From a checkpoint of a small transformer trained on Wikipedia.
Architecture: LayerNorm before each block, learned positions.
Training: 512M tokens, 3904 steps.
Each number is 128 + 32 x the weight over the matrix's rms, rounded and kept within 0 to 255. Layers, rows and columns count from 0.

# layer 4 MLP down (transposed), 4096x512, rms 0.174, rows 1073-1086, columns 0-255
[[105 122 151 110 150 145  80 149 127 132 147 135 167 102  85 131  87 106 121 130  83  87 201 143 158  99 133 129 191  94 122 112 143 149 105 156 157  96 148  70 127 123  80 177 120  89 172 124  68 148 134  87 126 131 112 165 137 157 105 147 102 201  99  95 154  98 140 143 119 116 144  98 109 166 169 109  82 116 148 111 150 165 159  98  71 107 170  80 150  86 113 110 173  80 109 167 109 102 163 183 114 144 147 181 129 122 179 113 133 173  66 108 114 125 149  83 182 106 152 119 140  91 163 110 119 167 144 134 116 102 184 140 163 183 108 129  94 155 173 102 109  78  99 114  93 194 133 132  90 103 141 125 138 144 108  86  87 118 149 134 111 126 111 102 122 162  85  60 206 178 148 155 150 134 154 135 125  87  91 167  67 155  86 161  80 192  74 137 147 135 114 150 109 168 107 140  98  97 190 145 132 167 127 192 144 106 210 114 137 188 188 152 123 113 151 142  80 167 176  51 142 125 153 115 119 167 202 169 132 116 159 103 157  75 127 111 186  87 148  97 105  88 144 157 138 162 112  73 141 156 102 132 106 111 124 154]
 [171 109  93 122  68  67 103 135 133 133 132 187 111 125 112 115 105  99 116 128 120 116 167 136 127 124  84 138  97 143  94  92 164 144 187 125 142 118 145 123 153 173 102 106 123 121 144 137 192 146 160  70 110 122 127 160 164 141 100 150 141 130  91  77 132 143 136 155 101 105  90 110  87 129 110 142 124 109  98 142 165 102 136  74  95  92 102 149 140  90 124 150 131  80 116  97  96 108 114  71  98 135 102 126 128  94 139 160 154 122 155 106 132 138 141 155 165 128 119 110 144 122  43 164 140  96 128  93 179  74  68 102 131 166 153 127 114 125 128  78 142 130 183 150  73 116 211  74  92 133 104  84 109  91  99  56  99 135 122 149 124 123  99 140  71  90  79  99 120 152 138 179 187 112 155  82  95 150  70  82 118 135  91 117  47 118  94 111 121 200 199 126 141 164  85 190 117 145 135 141 166  56  79 122 120 168 161 143 147 163  87 188 114 120 140 201 135 209 145 170 120 152 193 146 121 136 100 159 137 158 137 111 191 104 115 178 164 105 170 148 114  64 170 122 128 117 154 111 148 107  59 159 140  78 100  82]
 [144 114 162 153  97 178 137 149 113  74  84 190 162 102 144 122  81 106 174  35 134 107 100 133  71 110 119 119 177 100 104 123 124 105 175 125  99 141  48  52 185 137 179 169  80 148 122  83 181 141 129 175 170 143 131  62 146 126  98 136 164 108 115 153 111  91 124 130 150 152 100 124 147  67  98 138 135  91 196 116 118 161  97 134 111 184  81 146 161  80 141 154 106  78 116 218 157 186 172 108 138 132 113 144 168  93 113 101 170 122 162 111 132 115  84 165 120 138  39  87 123  80 133 165 159 166 124 198 110 108 121 108  97 131 102 164 103 188 147  71 104 111 146 161  94 153 153 144 132  80 159 124 123 163 164 114 100  93  93  58 162  62  87  84 152 167 134 131 123 102 156 144  74 144 152 169 142 134  83 151 136 119 107  95 208 133  83 110  97 132 140 109 137 202  89 135  97 105 113 104 118 102 146  74 128 149  65 119 114 107 153 159 139  68 124 188 152 139 178  93 111 101 183 119 190  73 159 137 162 179 109 110 141  46 136 143 126 188 139 114 145 154 104 158 155 181 138 110 187 115  69 154 119 140  62 144]
 [140 167 166 116 133  62 149 145 144 203 170 122 128 172 118 118 172 127 122 151 134 175  94 205 151 144 113 135 141 180 117 182 117 179 186 137 121 149 112 128 145 101 107  98  84 106 117 191 154 124  98  98  94 109 201 134 172 194 151 131 130 177 144 120 115 150 121  72 112 101 163  84 108 127 148 177 153 171 159 218 102 120 120  93 120 115 147 112 166 103 115 174 125 142 110 128 152 107  93  29  47 114 110 182 124 127 121 153  90 101 109 165 122  62  58 183 111 115  81 169 102 161 122  91 155 131 116 153  82  93 128 183 165 114 133  87 111  95 118  99  64  95 120 168 100 111 154 145 138 121 139 132 197 151 144  94 150 112  54 119 105 111 101  96 165 125 162 112  91 101 140 171  92 102 111 116 150 178 165 138 180 142 148 112 115 161 142 155 111 119 119 109 112 125 152  83 136 150 120 133  99 178 113 105  89 133  83 131 136 114 120 105 153 115 114 125 177  83 117 120 145 131 145 116 176 125  43 132 130 129 145 130  86  62 145 129 131 103 170 113 192 120 142 125 123 161 125 138 151 131  93 148 109  83 204 168]
 [136 141 121 177 214 146 165  97 103 120 134 143 145 162 111 114 151 173 124  66 113 170 138  96 158 168  96  92 159 122 112  87 127 184 115 164 201 159 113  91 135 114  83 161 151 132 119 103 166 111 146 155 160  81 128 176 107 111 105 157  99 109 182 158 134 144 125 118  91 145 158 147 102  80 130 142  80 115 124 167 133  87  99  46 140  37  99 117 113  68 108 124 183 149 130 149 146 185 135 124 129 115 128 195 150  28  85 120 140  95 136 152 142 121 120  99 137 155 147 138 130 159  69 161  93 175 109 143 121 128 107 172 126 148 128 129 138  59 142  83 124 128 105 105 117 117 166  98 115 128  90 152 162 152 128  70 172 124  99 121 121 125 131  95 144 159 127 145 117 135 163 141 154 109 125 128 122  71 172 115 122 124 156 112 162  96 119 141 138 139 108 157  55 102 139 147 114 204 179 154 134 120 116 153 131 147 120  84 118 113 133  90 137 115 157 150 169 152 195 176 137  96 145 127 120 180 136  77 145 139 158  97 112 168  99 141 126 105  61 147 121 113 102 106 147  91 131 115  57 155 107  84 137 170  92 228]
 [ 94 218 109  89 130 152  68 138  82 101  68 136 137 114 138  67 110 111 121 117 140 102 111 165 101 140 113 145 116  62 139 130 216 117 111 130 194 126  98  77 120 160 138 137  72 106 117 146  87 153 147  97 161 120 146 212 165 103  99 128 115 107 151 138 124 121 178 154 118 160 123 122 109  86  83 113 182 140 119 109 100 205 105 214 168 116 138 143 126 136 120 121 137 134 110 148 147 158 140 130 139  97 155 154 163  54  78 103 182 110 175 121 131  92 126 201 128 157 153  86 103  74 171 161  78 190  95 147 110 137 108  66 112  92 141  82 220 115 105 151 143 153 105  68  79 109 107  97  22 182 195  76 137 154 121 139  88  90 117 123  80  62 107 112 132 169 186 111  72  91 119 108 175 137  31 120 118  98 115 119 137 161 120  57 197 146 110 133 132 185  62 134 121 116 188 183 102 125 139 101 155  70 112 135 164 138 114 125  60 145 155 156  68 186 127 118 195  36 132 126 155 120 187 153 121  55 162 139 106 148 123  94  90  51 152 129 141 145  90 107  98  62 162 146 154  63 218 100 112 120  57 101  95 117 104 175]
 [162 152 103 103 184 154  97 153 116 150 111 136 161 144  81 190  92 126 107 119 132 125 102 153 128 202 147 140  71 159 191 115 103 161  95 134 153 156 139  91 130 145 131 106  95 133  99 146 109  99 168  86 148 127 132 120 203 133 153 162 102  79 105 111 112 139 165 140 168 110 143 138 120 130  96 151 155 148 141 131 190  93 112 100 113 110 174  72 123 125 132 176 132 104 132 115 117 156  93 123 160 127  70 115  66 149 145 121 146 181  99 145 175 133 162  87 125 122 133 154 130 110  93 130  78 135 116 132 151 112 175  87 122 152 127 154 104 117 152 134  49 121 132 138 149 111 135 152 141 123 103 148 124 142  88 198 156 109 147 114  63  80 191 130 149 103 135  77 147 170  69 105  63 160 144 183 102  93 110 147 127 116  86 106 189 152 139  85 197 123 169 115 130 100 143  67 162 179  74 107 186 102 185  43 158 110 112 143 118  89 115 157 122 132 139  90 115 106 146  94  90  90 128 175 172 114 130 174  78  98 101 140 137 190 102  47 119 132  95  72 143 126 110 125  44 151  98  71 130 124 115 132 144 149  98 111]
 [102 127 130 126 101 130 142 103 164 151  85 119 130 119  47 148  71 133 167 100 129 157 149 140 127 130 196 166 119 121 110  42 188 109 118  90 131 140 107 124 133 190  95 104 101 138 153 110 141 107 114 119  88 152 139 163 106 145  98 140 135 193  86 162  57 109 108 138 117 152 114  76 150 120  99 158 149 155  94 112 144 160 103 134 177 109 162 134 118  79 185 142 124 109  88 172 104 138 182 135  96 104 137  88  51  94  68 103 134 136 154 112  96 169 125 102 146 139 218 140  81 106  64 108 103  66 117 153 116 116 101 146 100  62 147 125 154 116 104 133 199 111  96 113 164 125 132 125 128 129 102 138 134 105 162  71 125 136 194 120 125  74 132  88 143  79 165  93  81 130 191 146  74 123  86 126 129 102 167 124 144 150 178 129  99 153 131 102  95 150 115 103 165 120 102 186 123 146 152 170 141 152  91 121 118 163 156 135 101 118 161 134 124 125 151 128 129 164 175 152 153 128 172 164 129 134 165 128 151 130 169 141 107 113 136 120 104 140  90  83 125 129 145  67 100  89 102  69 119 136 115 169 123 114  78 132]
 [118 144  89 179 163 112 142 117 147 168  81 128  85 179 140 152  84 144 107  84 115 123 120 122 118 132 130  82 216  78 120 106 140 157 119 146 141 202 120 176 113 132 145 135 133 167 177 183 115 217  84 164 110  65 147 121 146 150 105 190 138 119 137 178 197 117 131  77 150 113 152 135 138 146 139 173  76 107 158 124 143  68 127 122 153 136 104  84 115 149  86  99  87  57 100 140 130 110 130 161 186 227  65  92 146 143 167 100 117  84 161  99 103 137  79 168  99 108  54 151 124 164 116  85 116 132 164 144 170 156  88 142 133 152 117 113 189 127 100 193  80 150 143  80 154 159 136 111 169 118 138 144 197 168 169 121 117  89  61 128 171 139 139 201 126 130 104 122 110 170 106 101 123 110 112 113 150  66  99 146 108 168 134 158 138 128  86 193 103 176  70 126 103 144 121 176  76 151  76 118 184 225 131 137 132 130 112 161  68 135 116 186 109 195 141 171 103  85  67 126 109 114 159 186 173 123 164 105 146  74  62 169 128 131 132  83  71 106 130 133  91 137 115 107 128  76 105 134 134 173 166 112  72 109  84 193]
 [119  44 140 148 106 142 160 185 130 136  93 129 140 126 138 171 175 135 162 134  77 169 130 102 117  74  93 126 110 185 125  84 150  77 141 191 116 120 118  83 103 125 140 134 134  88 120  80 146 179 219 158 154 116 146 164 134 127 122 105 142 138 110  90 110 110 132 170 111 109  86 144 164 122 143  98 184 137  77 186 126 126 182 103 149 106 120 149 102 108 152 138  69 101 139  99 152  87 108 152 117  97  79  95  99  84 165 138 102 131 157 160 140  58 116 232 101 136 112 118 141  83  73 154 107 154 117 119 164 121 155 107 147 171 187 130 179 207 159 125 153 202 112 150  72 124 125 140 148 162  63  78 133 114 144 108 183 112 192 107 133 151  48 109 130 127 138 170 138 159 148 167  73 118 148 135 187  64 129 105 109  81 101 152 114 157 140 162 134 108 145 142 168 136 172  83 139 142 115 184  38  80 146 133 183 129 137 146  93 108 106  86  81 114 152  53 148 144  84 126 146 159 151 151 127 159 118 162 160 191 162 103  82 147 108 129 112 124 132 128 157 156 101  97  95  75 120 179 147 120 164 124 111 103 145  90]
 [ 80 185  98 167 131 109  97 109 106 177 163 159 153 135 116 123 119  78 113 158 154 179 166 102 111 133 128  98 153  89 169 109 168 109 177 144 167 104  97 124 114 168 109 139 140 140 118  77 160 112 129 140 127 148 151 140 109 131 132 128 104 158 109 156 100 116 161 164 106 118  31 112 145 137 143 145  78 126 102 130 156 127  84 130 149  46 110 118  97 152 114 156 137 134 160 112 143 152 160 144 136 105 155 152  94 162 158  94 117 106 134 139 145 150 140 129  94 136 104 141 121 117 172 137 119 142 155 203  15 119 149 172 190 138 149 119 201 143  63  92 120 131 110 119  93 115 123 106 162 125 144 139 196 111 137 152 142 110 139 132  80  88 117 174 122 181 164  94 142 112 109 185 146 132  84  95 114 138 161  77 173  77 109 189 141 127 135 139 140 121 151 112 114 127 136 184 165 145 176 115  83  65  70 150  85 105 161 119 131  98 148 123 101  74 137  95 120  98 131 128 162 179 125 114 137 115 145 111 135 123 116 137  94 164 142 133 166  76 105 147 153 164 117 105 129 155 104 167 166 128 139 131  48 102 166  83]
 [129 152 156  38 152 167 139 104 173 138 110  63 139 131 114 128  82 211 151 121 101 133  89 136 165 121 127 135 171 139  92 137 119 149 152 115 131 154  94 137  85 120 103 110 134 138 150 101 177 106 159 113 103 132 153  72 183 111 178 121 181 159 149 126 143 106 105 120 111 172  93 105 114 118 125 121 201 111  95  76  61 153  95 136 126 128 130 105 183 111 129 101 110 148 119 141 126  87 133 172 139 131 118 138 125 120 123 163 132 173 162 170 100  73  50 147 120 116 165  78 150 134  98 116  76 106 128 130 173 126 132  67 112 175  66 134 113 175 153  58 154 117 128  95 132 104 129 149 151 133 107 164 123 110  99 194 128 159  83 122 140 118 102 174 132 120 149 117 140  78 110 108 124 107 123 124 139 116 157 147 197 116 116 115 124 143 102 127 122 126 160  96 141  56 142 117 108 115 150 116  98 124 158 165 140  27 110 137 170 156 112 142 118 175 154 111 151 134 109 159 130  97  81 109 147 133 128 177 125 130 154  91 109 140  93 109  78  85 154  89 117 107 102 122 123 152 137 146 133 100  75 150 110 133 120 152]
 [144 113 170 143 126 205 114 142 155 146 113 119 109 130  89 113 103 168  69 117  82 125 127 152  79  93  77 137 132 113 162 124 181  65 157 120 145 106 130 144 102  90 163 128  80 126  94 140 111  94 100 102  95 110 192 172  86 132 176  88 132 114  98 157  92 129 115 112 146 113 142 121  86 114 151 106  63 121 141 104 110 107  57 136 132 143 135  97 134 206 181 125 120 122 143 121  86 124  73  88 106 119 148 157 179 116 134 113 161 131 129  68 127 121 111 130 151 104 107 124 128 143  87  62  86  72 139 153 113 137 108 129 134 139 103 103 134 137 122 177 100 149 129 113  70 140 142  98 102 122 150 150 170 128 125 106 144 140 128  95 129 143  57 143 164  93  66 178 166  64 133 123  87  82 129 202 184 111 164 156 115 142 138  54 136 139 138  75 128 105 127 153 148 134  78  77 160 127 105 133 109 110 115 106 179  97 108 135  64 115 171 148  99 119 137 167 137 146  74  92 100 108  48  94 171 174 124  81 134 103 103  90 184 126 127 111 153 189 136  92 125 177 122  82 154 134 133 187 101  93 149 102 131 110 129  95]
 [133 163 110 133 130 144  76 136 113 132 105 126 134 100 134 172 114 120  70 138 129  93 124 193  93 141 159 167 120 165  86 154 134 137  99 153 174 120 114 139 132 118 150 137 136 140 142 149  98 124 173 103 159 188 127 114 150 123 105 165 137 195 172 122 121  77 161 144 112 180 125 113 103 150 122 150 139 123 101  97 185 138  33 174  51 127  93 132 126 126 128 168  34  59 116 115 179 125 137 129 131 114 106 141 108 161 123 149 179 137 131 108  81 110 112 161 137 162 133 135 155 142  55 139 131 177 131 206 136 117 156  99 128 108 158 112  75 108 108 141 110 156 133 107 186 149 152 129 155 162 125 157 113 104 131  83 123 118 137 134 119 127 161 158 138 109 138  85 148 129 114 138  67  94 155 175 156 165 104 129 154 110 171 109 109 161 133 109 132 125 145 142 100 111 122 146 116 122 147 129 108 128 150 171 148 154 143 138  98 161 177 166 125 150  96 141 164  93 169 110 137 124  90 156  86 144 155 153 144 162 141  93 125  97  93 138 138  66 124 125 110  98  78 174 196 152  87 150  95 164 104 113 165 201 135 109]]
# layer 4 MLP up, 4096x512, rms 0.171, rows 1074-1086, columns 0-255
[[174 136  97  99  70 112 180  95 136  98 116 125 155 141 104 103 148 116 124 146 128 147 158 104 117 140 121 198  94 181 147 178 129 154 138 133 124 171 106 110 156 150 111 120 113 142 124  60 156 146 146 141 140 109  93 179 179 102 100 121 135  90 192 123 131 143 143 119 165 120 137 103 158 150 134 114 153 138 146 111 118 136  75 126 152 151 165  95  56  56 141 192 106 115 145  99 177 174 125 132 128 152 117 149 132  95 134 126 135 126 147 141 113 129 143 125 121 113 106  81 146 105 136  86 120 146 144 152  72 127 116 134 116  92  53 137 105  89 236  98 133 101 114 131 156  63 179 110 129  87 116  85 103 155  95 112 118  94 179  80 182  86 114 143 146 117 136 164 146 129 154 146 112  60 119 143 118 100 128 155 114 102 134  88 167 141 175 153  99 189 175 117  95 134 110 176 147 123 105 107  85 106 174 105 151 167 191 131  95  75 123 124 143 154 134 151 124 132 181 109 172 137 131 105  74 143  80 134 136 121 120  94 106 133 131  94  98 135 193  88 108  96 134 114 148 125 119  68 131 117  89 114 105 108 113 157]
 [ 71 122 134  79 143  91  76 147 179 175 139 139 150 121  64 166 139 115  89 125  98 141 150 100 188 111 164 140 136 120 119 133 173 171 103 125 149 117 150 103 163  56 160 163 158  67 106  81 123 120 130 162 153 163 132 116 119 147 138 117  95 188 151 120 118  50 124  86 164 138 133 132 180 108 179 145 120 112 156 134 116 157 148 113 113  99 147  73 102 140 130 114 148 150 125 148 132  79 183 143 134 124 164 117 160  93 104 185 144 136 136 111 121 120  98 104 166 153 128 193 132 100 157 105 112 133 117 158 138 132 173 177 167 137 153  87 120 104 131 156 151  97 110 123 157 126 116 117 123 117 144  63 151 166  40 111 155 116 106 109 127 159 166 114 102 150 150 114 176 123 112 152 129 143 111 106  66  49 149 149 151 165 157 130  98 135 141 184 148 131  68 139  74 126 135 115 141 147  58  94 134 149  90 178 167 137 106 127 172  72 141 108 145 135  75 167 190 142 116 147 136 154 156 170 139 153 144 111  83 127 142 136 138 150 113 136  90  94 185 137 136 146 131 126 150 140 106 157 127 146 138 117  86 107 165 151]
 [131 135 135 169 168 141  99 117 140 101 156 114 129 159 149 133 127 156 171 139 139  87  90 137 149 122 138 106 120 121 117 157 160 145 156 134 109 153 179 112 101 134 125 161  88 146 104 101 108 109  96 139 126 161 120 128 150  68 125 109  80 153 110  88 110 144 142 126 146  98 139  83 141 141 179  71 171 111 134 131 117 119 130  49 103 148 131  83  73 100  79 174 140 114 127 110 148 168 114 106  75  96 123 146 136 122 137 187 127 111 117 125 133  80 103 161 126 172 175 145 110 137 124 134 148 103  80 124 159  85 155 141 154 154  59 119 119 143 140 105 105  99 129 126  97 156 125 112 117  75 119 211  61 166 152 166 131 144 157 136 112 130 106  71 144 133 138 164 151  74  86 137 122 103 197 128  94 125  89 160  82 134 171 112 126 159 176 150 119 146 162 131 103 201 170  84 112 183 192 121 161  89 165  57 152 135  89 147 199 120 136 163 138 147 137 159  97 118 164 149 164 129 126 109 119 121 152 141 114 125 201 140 104  93 136  91 128 141 118 119 168 173 146 155  52 201  88  98 123 145  85 122 108 160  88  84]
 [133  82  58 119 145  93 168 138 105 122  72 115 122 122 196 107 113 106 147 178 150  98 175 123  41 114 126 163 158 142 145  90  73 126 182 118 134  49 122 132 215  68 121 133 158 151  99 178  91 130  94 146 155 181 122  98 128 161 120 139 143  94  95 124 122  84 103 125 136 114  64 124 156 153 165 150 143 169 121 163 111 105 126  93 125 146 109  92 133 216 139 161 116 133 130 155 118 125  74 130 114 132 145  70 168 132 113  70 156 159 152 146 165 122 145 128  50  91 158 116 123 113 197 158 101 146 101 143 134 160 127 107  77 148 117 151 126 117 138 128 112  91 198 135 132 129 153 133 119 123 111  37 118  90 120 219 117 161 147 133 167 188 160 144  78  87 132 158 170  67 119 120  55 133  65 161 133 137 127  82 133 121 134  69 134  82 154 168  89 157 139 178 117 164 143  80  70  85  84 121 135 122  98 149 103 177 145  95 161 132 108 188 130 139 103 124  72 126 131 154 155 143  98 130 118 123 137 128 109  84  69 135 138 112 117 105 140 138 153 152 190 152 185 149 117 153 150 114 173 135 156 123 153 134 121 150]
 [195 101 146 103 187  93 195 117 148  91 123 176 148 108 185 149 185 119 149 141 160 150 130  86  64 174 211 106 146 150 148 155 133 129 143  75  76 143  52 150 122  86 137 218 131 140  61 143 148 124  88 143 158  99  79 110 140 111  88 128 110 141 104  86 187 137 125 119 136 134 160 143 172  96 110 101 189 134 120 169 152 156 165 132 140 100 121 157 150 157 153 107 133  68  48 115 113 150 147 152 103  98 120 107 144 141 170  60  81 110 141 118 114 186 132  94 158  99 104 136  90  76 166 183 117 130 183 120 109 176 108 103 117 159 148 141  58 112 174  50 128 147 185 126 182 180 141 114 174  84  94 156 135 157 150  32  88 153 120 129 178 177 153  87 201 138 117 116 154 128 128 160 123 117 144 160  70 143 164 186 130 174 118 141 160 119 113 116 150 107 122 156  84 165 146  97 151 196 153 137 136 156 150 123 114 168 134 163 112  98  85 169 122  84 124 125 122 161 168 144  91  41 122 121 135 155  98 116 114 157 175 113 122 133  94 162 124 145 156 185 113 117 122 121 144 123 102 133  77 130  77 160 140 105 176 111]
 [126  98 112 157  76 126 155 146 121 121  99 122 131 113 125 125 110  64 120 138  97 111 119  63 102 133 106 126 116 154 100 117 153  77 133 157 100 141 181 122 119 133  88 141 136 177 135 120 172 111 112 151 109 127  36 111 145 101 151  70 123  92 123 154 103 108 117 141 175 115 148 112 139 109 103 154 130  89 102 122  78 118 160 133 116 114 135  90 170 103 159  96 129 158 103 104 115 117  93 130 141  84 173 176 178 143  97 102 104  87 153  72  54 153 142  90 126 192 118 121  99 123 138 169 110 136 193 186  92 153 119 112 161 138 198 109 124 118 130 137 115 218  86 113  93 101 120 156  93 133 129 168  96 126 109  97 119 102 105 118 127 120  83 109  76 189 123 158 119 120 108 136 117 107 159 131  93 123 126 169  55 122  94 155  73 102 123 109 124 102 134 112 141 133 120 116 101 139 107 155 148 113 141 158 133 117 108 143 130  86 123  94 176 135  87  80  96 125  68 107 102 132 102  79 107  97  96 175 120 192  63 193 147 162 157 100  93 153 182 112 146 124 200  87 158  85 143 146 179 189 156 120 133 128  94 169]
 [172 208 131 165 137 132 199  99 134 135 121 157  96 167 132 181 124 145 176 132 104  88 113 153 108 167 137 106 106  91  82 132 132 160 126 142 156 147 114  83  93  97 139 104 201 184  86 198 118 142 153 202 124 113 139 125 126 129 105  82 138 139 163 104 152 118 129 140 156 127 159 179 156 208 134 141 173 134 149  40 103 120 157 148  89 148  65  73 162 143 140 169 120 112  88 160  99 162 139 146 126 137 156 133  68 147  95 171 147 114  73  73 112 111 133 180 113 192  89 111 115 127 173  88 159  66 125 154 171 148 147 152  95 196 132 106 135 109 178 173 160 141 135 145 130 130 183 104  63  83 122 129 108 168 154 145 147 125 144 187 125 133 169  99 103 122 118 167 142 122  68 104 102 188  58 115 119 128 175 117 111 112  86 111 134 162 145 175 143 105 141 104 117 125 148  59 155 100  89  97 127  55 181 150 156 142 122 159 139  98 127 140 107 151 123 112  77 133 177 145 148 139 106 174 161 173 137 155 117 129 132 106 150 111  89 136 166 148 147 179 139 224 157 157 128  82 146 163 127 123 113 115 118 136 145 113]
 [109 119 139 126 114 110  85 161  56  92 128  68 107 170 121  83 155 132 149  52 218 124 115 137 171 152 138  83 108  70 119 114 196 115 124 125  95 123 191 130 123  94 142 134 103 113  89  89 170 155  91  83  82 106 144  95 154 102 105 136 140 147 174  89 135  87  89  96 168 154 156 209 163  88 172 153 101 108 158 121 132 153 121 139  74 202 103 126 131 136 128 155 190 118  96 120  90 138 154 138 112 155 149 128 159 122 120 150 141 164 166 130  97 130 105 149 151 159 132 125 159 101  94 167 114 134 127 152 165 152 173  87 176 131  92 103 150 118 141 100 106 139  87  90 117  86 131 104 136 155 121 131 127 168 158 107  50 117 113 150  41 171 129 109 137 117 142  89 133 124 128 179 147  90 107 103 156  72 186  89 133 168 109 100 135 148 190 187 157 132 138  67 115 126 130 162 114 110 120  42 127  75  65 103 101 106 153 119 144  80 168 128 132 116 135  50  77  80 134 151 173 180  87 109 135 129 116 186 100 130 203 200 124 158 101 138 126 147 122 157 140 120 126 169 122 100 170 116  87 135 120 123  75 105 140  93]
 [126 155 103 150 159 148 118 134 137 160  83 125  94 143 128 102  76  65 111 128 118  82  77 104  94 105  83 128 180 100 103 176 131 157 122 137 118 127 190 123 130 151 128 108  83 143  84 111 150 122 175  78 200 131  51 193  79 128 132 164  82  98 112 210 121 105 171 127 132 119  82 136 150 125 179 133  87 100  53 126 137 130 152 148 147 128 132  48 154 135 116 134 117 170 113 122 190 195 142 129 157 139 140 194 119 137 142  72 138 134 188 162 118 228 143 161 173 172 144 255 105 135 119 111 172  81 177 110  74 134 147 155 150 224 102 139 164 144  99 118 183 192 145 112 172 175 142  61 174  89 155  99  76 175  97 162 134  59 106 158 173 197 163 177 131 132 167 113 126 118  64 141 127 123 162 103 196 145  95 156 201 188 110 162 131  78 150  62 109  91 122 149 102 197  54 172 132 144 196 107 172 146 152 142  88  95 133  87 197 149 168 130 154 205 144 185 202 107 131 138 110  91 140 127 109  55 128  90 202 100 106 174 129 131 200 115  97  80 133 172 109 134  93 107 128 130 149 167 149 110 145 166 141 137 127 155]
 [104 141 127 114 115 123 116  90 144 183 120 153  72  88  95 110 111 130  50  74 143 139 145 169 170 101 151 119  88  91 103 179 102 106 166 147 128  98 108 150 147 164 109  92 130 115 155 137 164 151 108 143 137 106 100  74 104 107 118 146 157  90 139 148 115 127 119  84 125 126 104 192 120 102 120 123 139  80 114 103  96 115 143 125 144 129 148 116 113 116 122 139  85 206 144 153  90 150 108 153 112 144 153 136 123 143 146 178 107 127 126 121 147  95 102 106 122 103  94  99  94 142 119 189 151 110 151 146 139 140 143 108 129 120 119 109 119 132 129 170 119 149 127 148 140 130 150 141 167  94 132 114 102 127 154 119 151 142 142 146  79 138 128 182 124 165 156 105 155 120 155 112 160 123 124 175 110  95 140 146 134 112 116 153 142 156 112  92 145 125 126  84  86 103  75 113 121 115 114 108 114 156 119 126 189 164 141 109 142 151 110 159 119  86 137 100 105 130 162 119 135 156 112 151 141 155 138 157 172 140 113 143  76 161 138  31 160 165 119 142 140 114 177 121 208  95  99  83 134 136 159  99 112 117 101 128]
 [131 130 137 157 160 109  71 187 106 108 148 115 112 144  96 137 106  91 150  47 156  72 162 103 119 136 136 145 121 173  69 117 139 153 105 159 115 138 131 153 154 135 171 169 187 197 104 142 161 113 174 137 152 175 142 109  58 113 115 135 125 111  92 126 127 176 127 138  93 126 158 148 126 170 123 106  93 156 181 113 223  95  65 174  66 149 161  87  63 177 134 104 128 154 195 143 147 117 141 154  92 172  65 145 149 156 135 133 136 104 148 110 157 129 132  77 114 191 144 201 126 116 184 208 142 148 181 131 176 118  95 128 111  93 138  91 116 161 108 109 219 104 138 149  95 185 136 121 131  91  76  74 135 118 145  65  80 175 154  87 118 170 183 107  34 104 119 131 111  96 138  76 122 130 109 119 161  82 117  98 135 136 133 193  60  56 177 114 132  99  84 128 162 106 142 139  94 142  30 142 131 139 139 108 135 169 100 186 137  72 110  62 150  58 100 111 123 133  71 105 109 120 105 140 120 173 137 139 146  96 132 151 121 102 154 137 151  91 130 158  83 148 128  64 127 120  89 112 168 120 152 125 119 151 172 153]
 [145  97 170  61 123 100 162 164  94 132 110 100 153 153 122 109 193 122 135 110 191 107 134 135 137 203 107 159 134 138 158 117 115  90 168 112 125 153  97 152 142 105 137 140 102 109 105 109  47 141 103  29 111  85 135 111 117 118 139 125 117 123 120 162 147 143 102 166 130 118 151 131 133 121 163 170 147 137 100 143 127 166 165  82 103  96 134 162 174 146 131 101 132 156 146 164 120 121 145 104  66 177 153 106  55 152 118 128 123  92 124 150 133 152 110  97 125 127 182 146 132 209 123  87 106 115 144 151 137  82 159 107 108 106 113 124 150 102 180 133 143 144  96 143 123 121  64 142 132 112 120  57 106 141 156 167 110 170 110 184 110 161 121 105 132 147  67 136 155 169  99 122 123 163 117 109  91 153 120 123 165 162 193 139 131 101 144 104 175 111 154 126 180 120 143  98 124  93 133 130 141 119 115 148 146 192 111 114 125 166  82 121 114 119 116 124 178 150 159 155 114 113 135 102  95 119 155  95 104 163 104  86 123  91 171 188 158 141  99 146 115 105 100 214  74  77 140 149  89 105 123 130  90 116 184  99]
 [121 161 155 172 132 126 136 122  75  85 140 116  63  87 101 131  94 137 107 182 143 165 108 128  77 187  88 144  97 140 122 112 117 111  99 145 128 105 179 125 162 193 116 101 101  89 177 117  41  99 209 125 147 116 154  82 154  94  91 120 136 115 162 158 140 127 125 104 170 149 133 212 116 150 148 107 153 143 114 124 126 144 125  88 102 126 171  99 130 136 148 136  88 156 106 138  93  72 125 108 136 107 121 118 151 120 117  93 117 113  97 176 146 156 142  99 121 110  83 138 103 118 123  60 188  95 120  72 150 100 109 118 155 154  87 132  87 122  98 100 107 194 159 186 186 135 146  90 100 128 121 110 103 107 137 139 117 102  77 115 141 120 123 142 124 147 150 173 126 133  99 124 134 102 152 132 132 146 145 133  78  95 114 131  77 108 163 110  96 111 151 157  89 103 140 126 125 124 107 170  96 117 160 136  95  97 128 123 112 139 123 100  98 122 103 138 143 116 121 174  89 126 132 124 121 148 106 187 122 136 171 134 145 111 181 153  94 109  92 181 123 171 103 147  90  76 171  91  65 170 127 146 127 104 100 128]]